{
  "num_key_value_heads": 4,
  "norm": "layernorm",
  "norm_eps": 1e-05,
  "qk_norm": true,
  "attn_scale": 0.125,
  "bias": "all",
  "init_std_qkv": 0.0491,
  "init_std_o": 0.0,
  "init_std_up": 0.0491,
  "init_std_down": 0.0,
  "lr_mult_down": 1.5,
  "beta1": 0.95,
  "train_tokens": 243500000,
  "max_steps": 4196
}
Each number is 128 + 24 x the weight over the matrix's rms, rounded and kept within 0 to 255. Layers, rows and columns count from 0. Numbers have three digits each.

# layer 4 MLP up, 768x256, rms 0.2, rows 364-413, columns 192-255
125127155110110132104151114156169124102109079114061144110111126123110140102111152137147147152156169109164120132127133114127131173120144125131137131105106131102103161088112132131122129092135114
110136158154120087168122133139116154135153112153122147093088117151109119136121123118146152154129053100103130154127168133104144129173075100108156131143127139124121135099117135165161140135115162
116172128125103140165063167117113139152131181114105105126105128115094124156125135154129148160128131172086091098115090108128153139059132128131143153117116091089100087128150118182120067109152143
175107101124142127144129163103112130105094108133116133148156148154178119108080081135118160099114141114147140135151091118174142087115145125139123131142153127144121156147135098096112102157106117
127137132145119155149143125112116114105106122107226132138126160137153120154126107148147109090136116099091115135148119096133156102112106129139119100114117084143102152134115150122130119144113141
131156140128122094147128148152097136141125089151148172120151125156123133126131129148158130109130143104162098139121091130119139107098096094112125102139147114142185154144140120165132156135141166
132127100130135154045138095177107111096120084138076147144159134099088106093112098126140102100088127129150117147116155141082101142118087125130156110169132163155147176115160130158076161157101125
120135149116145173113089109134112110110087096148146145185111100117104110112116118110147132120148072118103055150146154142149140142148123156116123109163143094115095165160144145159133123112160135
173146133117117116115169104144120110115154170075182143123118129169119131127146138149115136097148130119114146116118148087140136097148144155140125159094128124127115138169102103132153119121148142
178111112130147101140113143122114153126129137131111145132131167098164085114145133156148087131092121111135168117131112093140093125133165112176120142092123121132101141080118113075138157148124132
120111190131149156123145181085134126147108157148127158114099113164137083151093152087098154139131104116121118126152142094135138133132106142135151152152140139110122165111119153118136109152106097
132126114091111143148147125135123157124122183141124158111107117117104162137117097108131153129158118152082144131098160150114158131118131129147084125098136129118109097115117099110099129116167100
105126157134135130153112138067173213128128155147132135180129063118107130154136125132083141116106106135127147167084096125129169095105148077124171134105123150137116128098111114080139057123093171
122117137127138100141124106108142136138145114158141148082138126138122110137133151156137133096136137123130140163113109117117138142119140077121137090149108091101102106147101121105137132104096148
184172147124092120137108118147135107124132157100091128114120128134109152165142130158138101144112117132126135112133119099108168129084113117113143105094132152125140097122132157101105145173114125
127099099137147097159140142128120122111123168129177141129120126089144097107126140139127089128129143139126122097131090105154143114108170111138114125106125131107110091151157131135096113085139108
144124119145142162131145122142130116177116091157110148108129126139150126110099108124120103130135141158102112163138199139157130136121139069146160138099191127121118172104140099183131121125125164
125137098148091133142164159112136120086119140117080107147109153134140130152111098195115154135154078121131129163111117140126129159064138100115129167124102140117146130127114133124120114144120137
130150134129126154132184123153078117160154118121108094115129118098148108142151091164099117085115167174119154120129102138125134137126173128119129139111122124110108145126133108115155102194105088
109158131124142139158096120105154148111155077169115120116147101157154118138118115115044113164115111110118134102108175130080103106127139097098156121106097201159128108105186112165142123180115137
145123139132120098195146145093141127126146086175126146113095113128099117155158101154148113140143127101145124142156146140123127096093096158123152137149150140117125125113147151129119126105100165
139174157146154117155155129161126128110121085095101122112147127099091175152127126071095108123111159206103133139075106171156150088141106108156143085158139109123105114138129123124148139115134099
156140135124174114152094140109129115124155164134178146094155154153118111147114138107151090140131109107130097108140123114103132107211146093132139118150122126124100154137158124176135165087082132
111126126156140065090140110092096140139136116147135186118110091165103114119177113115139111125138115094103147115118145127138097092082089138145140148108143147140138101149144121164138128136132142
094115094142115120133091135100094094123089118095099154109123122101159124129132101166152152111143122096125169118115106161097114116149098132137158120137138128142128154129135105139106123102114118
159118143134100112118144100147143149122121164154120135115170115177116155115103082139106105107132145116072129183143147145085156110113151097140152153147087135114155134170116167120107130094117127
133120163097095176107115155086118113143121134155153141108104139163115082141130120141117127169149121129127156165131110097117135096141116146128144137168120088109137139173174112100131109126093116
085123150139170103144114110114119158087161134134108132140125134146091109111106105126116108157090154101105140155105127133081149108104108092111134109146150103142145169126132097129083155142108137
116138108117093147129096103128099138146113167142115152090141160122136113107146145145155137115167129119138174137127117147136114128181134146132103161126127107118110108152110119139107130149150128
120154110118141181142137133119126115156129084120110141103111069129130125138148121104119155143161123136136165111168111110107113125101102159126138144114143117099146131138138112158132160105124120
165132128119159161122128128128151089098112097097112132107168112143127146118112120114160144177132117168157112087102105115129125110170123109177148151159117133129110088122134112111099136138121114
153134135152138134115143101146110144180137137131121138184119154120138129127143115115136140164160115159107143110084137124092143104110101161101133107154140136143093140109145152126131147141105119
094140117127075161117146142075129127147129130162133173149108131147083102132151131148098131123148137117131165105125149140202185142130133150129135159089081145119154110126128070101145121140142140
162139141142122107085119138137089139091100123146097100132153125143116127125158126161142123145122132128127149110130124129139126104107167101114070139101171141138153100061096169141077139126087138
123143141139141132126116123072081097158123176149118153143144123132127176131149174112153163139144049137113163155128159133199143180131106088176165128126130139094116135113088092139126149146141164
202135107089144120110134142159134117143129139138127145101106162149166141135112133141124166150115102134133136156127135112141127094108131127143097157109155119113109163116142151113113128175138143
156110120106153141114108166091145183141119177132148134038081112185155118160124103103102115124125126121120126189125144081178155132050155129095149104099150148123109169095096124115107117157094104
125112110084135172101125091131106094097137170119070109081122165138118143138151077158160088142153073123118090155133132118131118143115109172163152193114132107106144134137119110131133089141154122
136116139155142125135111116114167111112116146129163127120095118152087094140136138147110155184088128144129145106113179125132148133154058123153168114125141111135148144112094129149141140086120112
130136110101108149165138088100123164134097180141109177163099159148121104132101091138157124070136104167127067135123125167075159132146160097143108175167086106103155121119132098134145150128097125
116157152092154104127120116136137157134141154111092153103136117131130089110130151109151113091088124143141155141124095149150111150099099139146144126153178131128151132106160132103144125115131128
116120122133128088173122156138113187150097116114168160164133136110148136142140109129119104133150114164141112059134134165127100093168134145167133113153129104112110139135127131155164099105119124
162146137129120157182080163124127111082111093153169116158104094153133146141116110151126107088154130124090123129111130147120112132111132150136115146085095171140114103169115124120159109110152118
152126151127124128156132168127115131128122188153122152088118125114129099106159177120170104109125151120153161116110076137159166149103103067130130166102111168104114127095101136113153122118134153
116140090138158119131135130131083118111131099164121114109142115121153142117130148146130147145098133156170106164149161137097140107089161156156163130122091100108082139131155142139100115133139125
137138117085103144122120119111081112134139140120153115120162146170132118148174113130117137147115080143162123129148121133122112120151106120147113096096140106116065111146116129147135106129120137
139099125111158163161120149106104129114132114169119133148098087151107159095140117124109150132119156131105140158085118131130118117161111153127147126089100154113135130116135173126120124112112089
127155148097076094171153114148110118123115118099135107092108113145149099164126137132122109158103104084146108122125148183138088121125144149159136151137125116128137104125178102178163087129135128
028130113107096146165128176164118190133066147109152150102121169147104130139141162148139094136130121147129121133116073148098128140127082132164090100139102126131167141101098129094190109157134128
163128102113145179119127138168089133098147112075146154150136117146163125122143104112113145114156114139100125102108123085069109143130102126141127144129145126110098194150137129158127110090126125
# layer 4 MLP down (transposed), 768x256, rms 0.3, rows 364-413, columns 192-255
112108142093115119130101133142121122128137115131121149162122150144162142101124127101130156186130132140147119115144138138117119140132088121147153140142084129178121159125131148168098111129109118
134140139153111152113115177099126125112147105123129120146068117156161129092121118102134151111109132130146159142168137074115135146156104127062151120125095137163188124112150139128125104129094128
100172139149123104127113133129100153145115126139084100127136149130100178142105144103161130100118090075102129098125071145091123126114152126113150139120103140151135149115104096164144137170127123
094133102113136143118136108118131121146163136086117130124123161141107154136151153127116122129148138136132109137117176135106103145141100094157118140117121131092107091089123192135127094128125140
135101121137120136112086132120134158176146122122082140113165125110109148122156127136121104140146115143141141103141146144124107096156143099111125133127141104123143101152161117137118152117148087
122100135162128142125148123122155142133127107109104135170148160121153107148117127134102125092116124085130116143156161138141156115137141157132118126117111134139103113112141081095092099101131102
095167126127117131098134156108170100073100149132128139112100091098113146167107107128124112168093133150123133121109121140143083145130168152134106103149150126174098161146151140144188189160135137
126149142111121111137151119103133123107110151130041163117096110147113130089151164149148098141193036137122093136131165166127090107137089079120119160110127113102112076095075145113120100104116123
166115143136092157124103124124137149147131122144132089132106104146158132145107112143121160160094105134098111117135120124127149138184142126087126115157133125168123120123122071143110172129120134
168109151106166126097121088137141134146126086146164135129118103110169126125065119114132130106085045112080103137168095120120105165170126134138151113112165138146137133130073100110147118125148140
136090138121156119127174109116133164107115109181147141136080147127140088114064104135145059149114090141153075118129106188116046072168166139062142140131111075131139050103159152135127081148127150
158118118145098123147131142126117132173173081081127136144137128144133104139141102122107144093120124150149092127144104153143142110140150112134122110137129139119113091138134126111143135158109123
125158150141115125140095129122173140114116149111153109066153123095118115099129110135150128166141131092130188147174155150133132133142173111094111120108128131164083087135115155171128151082139099
110117158133137115117131134137089141144152134122102130128108151131168098133143129125189132125133136087156113117124137119150145113146124141119159113185118150166123179120160136143149092140108115
136148116145117160101147136136129146142136178124106150118136119096167140088130109130149144176128139142112127125118134138069179152099123149110115147080083114131143132119113135115138098113107143
144117100096108128126146091125137119144139145068150147144139146104135142111159116101136095109132091098103159123146120117153146115119146085105134136123121107130110111155131156159151152125135113
145114140134166187085153175142151120133137116145101107147103113144092109128123114112125068081154106143117112109115119129142127143132090125135133129099133101140139162172126157139133113131153131
140127148144156112121079132130141130126105126100157158120146139086129162177140126082139109139082094109114158130125117126147177167134130140146135136110079122151115146131178141171121111117123131
131103111109186128133124083194073185151136144154091153177221083120140142082127117080119124142148133146119117133166114131155132129033112105109089106121125127158077130126147117123131162147177169
119113145096176148131138113123122150142157098153080116125123147135127138180142092106091085156174124139125128114092143104102081131121110154181198103129143137158137106083131071116154119147167096
164096152113153141143122180165143109126143134133135132108086152147114124127126095143100093151101108175132133160122106151114139102138120150114109171092142152147074150143131116118129138109113097
144140099142128095138137103113156028112097146128152106145093081102072123081125128088140150161117131125158111125103164108143131192159145126182112126113114131123130204128126120119127129139138083
139088119148134133132062133128162083134130137130151109136128120105150130131127138106130119123073123128143147163139122114160131118154144130119150107159085122134135128136107127153126152162129142
147154177159132123085171149084126100138153145109081164157074134119131124120134118089137141124129137124118135108121126160125121104139092130132159125111093151127168127095160143111156125137138130
146136127127122126177154073153132102105155132129094125090120070129118097109095120105127130112097092140136121148138113154133141148099108106111093098128123144147102117113133131070104140152142133
119123128132103101120125102126129124115169097110106157143104158122126130118100104144138116103078151160150170110114125127082148135131124025093142148129142155120109138160138104155125102165138146
093128094121103152121143117122145131146138115108100145148137133129112138139119133124145122131116150088127143116132109085113068158143137095125125101128140118127123094134097116127147140151139096
129163161129087141102147137149079144173148145112095118125168117142096136090144135162134142147123109149158115130144145130123122096179126147134125116133087145143100082087130133094128087136129138
145117108102112162170149127111140164174189162124120151084126149157123095145126145170153126124123122144111121113111120131132140101096086105147098112161156119128116128141111126109107173142101152
146109146146113098160127127144095130125122118128099104138155117120118134161162093099112119161148125129106130135129106078125114108147089163108167120160128148145120095081093096127112110099102122
112103132123151109161110082137136146105121152130129170128132132127108121126135198118159138148096094137164173114156106133142136123166117121143129099172131069131116136136128136097128132084114159
139177131153155144095151106096139115120130142136149171136148111092141103109163104122123128123134144103174110126123134118139142113125123150131154085135103145132143110125126149121147136161122150
104100111151135110163122157094143167157104100080122132126124094125120171144104131107111144122124159065132123166132150138128121116099146103110117151160142124186108146094098121120162134120112093
166115131145114113148143113128136121153101146145085123134133129144149114093129122111165107159170076104168088119125156130154120154123123122128092143150125123138099160107121123121201151168107145
140131095160161136120096057133109114192140134107107127134120114116128167146151160150128089152094081151124135166131081149171144153121110094104143155163117099118104119094129141123142160143126150
150153162161073098132108123125145084144133113149158149140123132119117117095115145073153122136162133120120110148139111143128120121144118135104178162096095131111126089140123182135111156105159122
159080128159119143126127150142070134132125136098150126111091169081156105129149109170077075089160115107141112162147147140112096099172163151132118158095103139119180104121108127148137128122084105
158091085117161106159111151120108114122120087134156089185109167148199083148098132157120121086110085110165170138186131113135155141126134131140126143170149143106140125133153191129116189157078144
116140124108141083106103131145107122141135151148087180127153163088146152143116099126148101106119092150150159152159119098160119128082111126097080144100110152091107123144150121116123165140135130
114116147129098141135135142134122107128136129133125150138119123144153117155135162051155088154121100117151175097131109131161116115104157155106103099160144122108117134100151166150099125139116135
129134127130121097186141136117137112142095127127135079133158054128140140105152121138164127133121141099123137163113122127092111163156117109171134103126195137144151175112098142139110113094141106
153091147094089122115156140107150094129152136133124085162112143179179111135071170143098101164116101161165137119143113177147100120108129109101111153101148189153102116100096139117124113087106099
128128098108123134130138142122123126166123129132117149143079127121091154130144147115111116157133175102102191152113122106094132103098101135112128144117114119149117134179103127158146180119110145
131111132148148143107131141122126159097128079144148154112157134144117158102134150089112100138131105094113140120092114161126164113131132133091075143125154129164145145130185121103142141122138148
131128115131105133097086111107151146151157113135143135129138141127095114165137142130135110105088126121131086101115153127144129143143127115151168144176053108091105156142151133173120109124123102
143166111131160149121167161108146153146094123083124101114132126148077142140146123140098098145116097102108143142130123172121114120118100164113105123146161178178125081113135157092141168134106157
171083141156215132172148088067147127157118094136161119104117103153131106136187062098108137098146136148165096151124102119140090156139179134140128153150124132158133135145139128135131165104138084
112146147139081173067152152107103128164141158101108144116117153119136093137128134134157134134113136134107133143132133094121144093122155138100134137127116128130144131168126144133124149126112104
161117144151157131088148137148128129112100169146091169112081108139165158124142099126124085153139137148138121162152119151116129124121118161141074110154133091138147144114086146149129123120140175
120129180152094113141162129064103149150131139104148128137114140138103112163128160136095088152138111180130139124127104128114090127111105096103099145097124135147141114147144128097126122090147122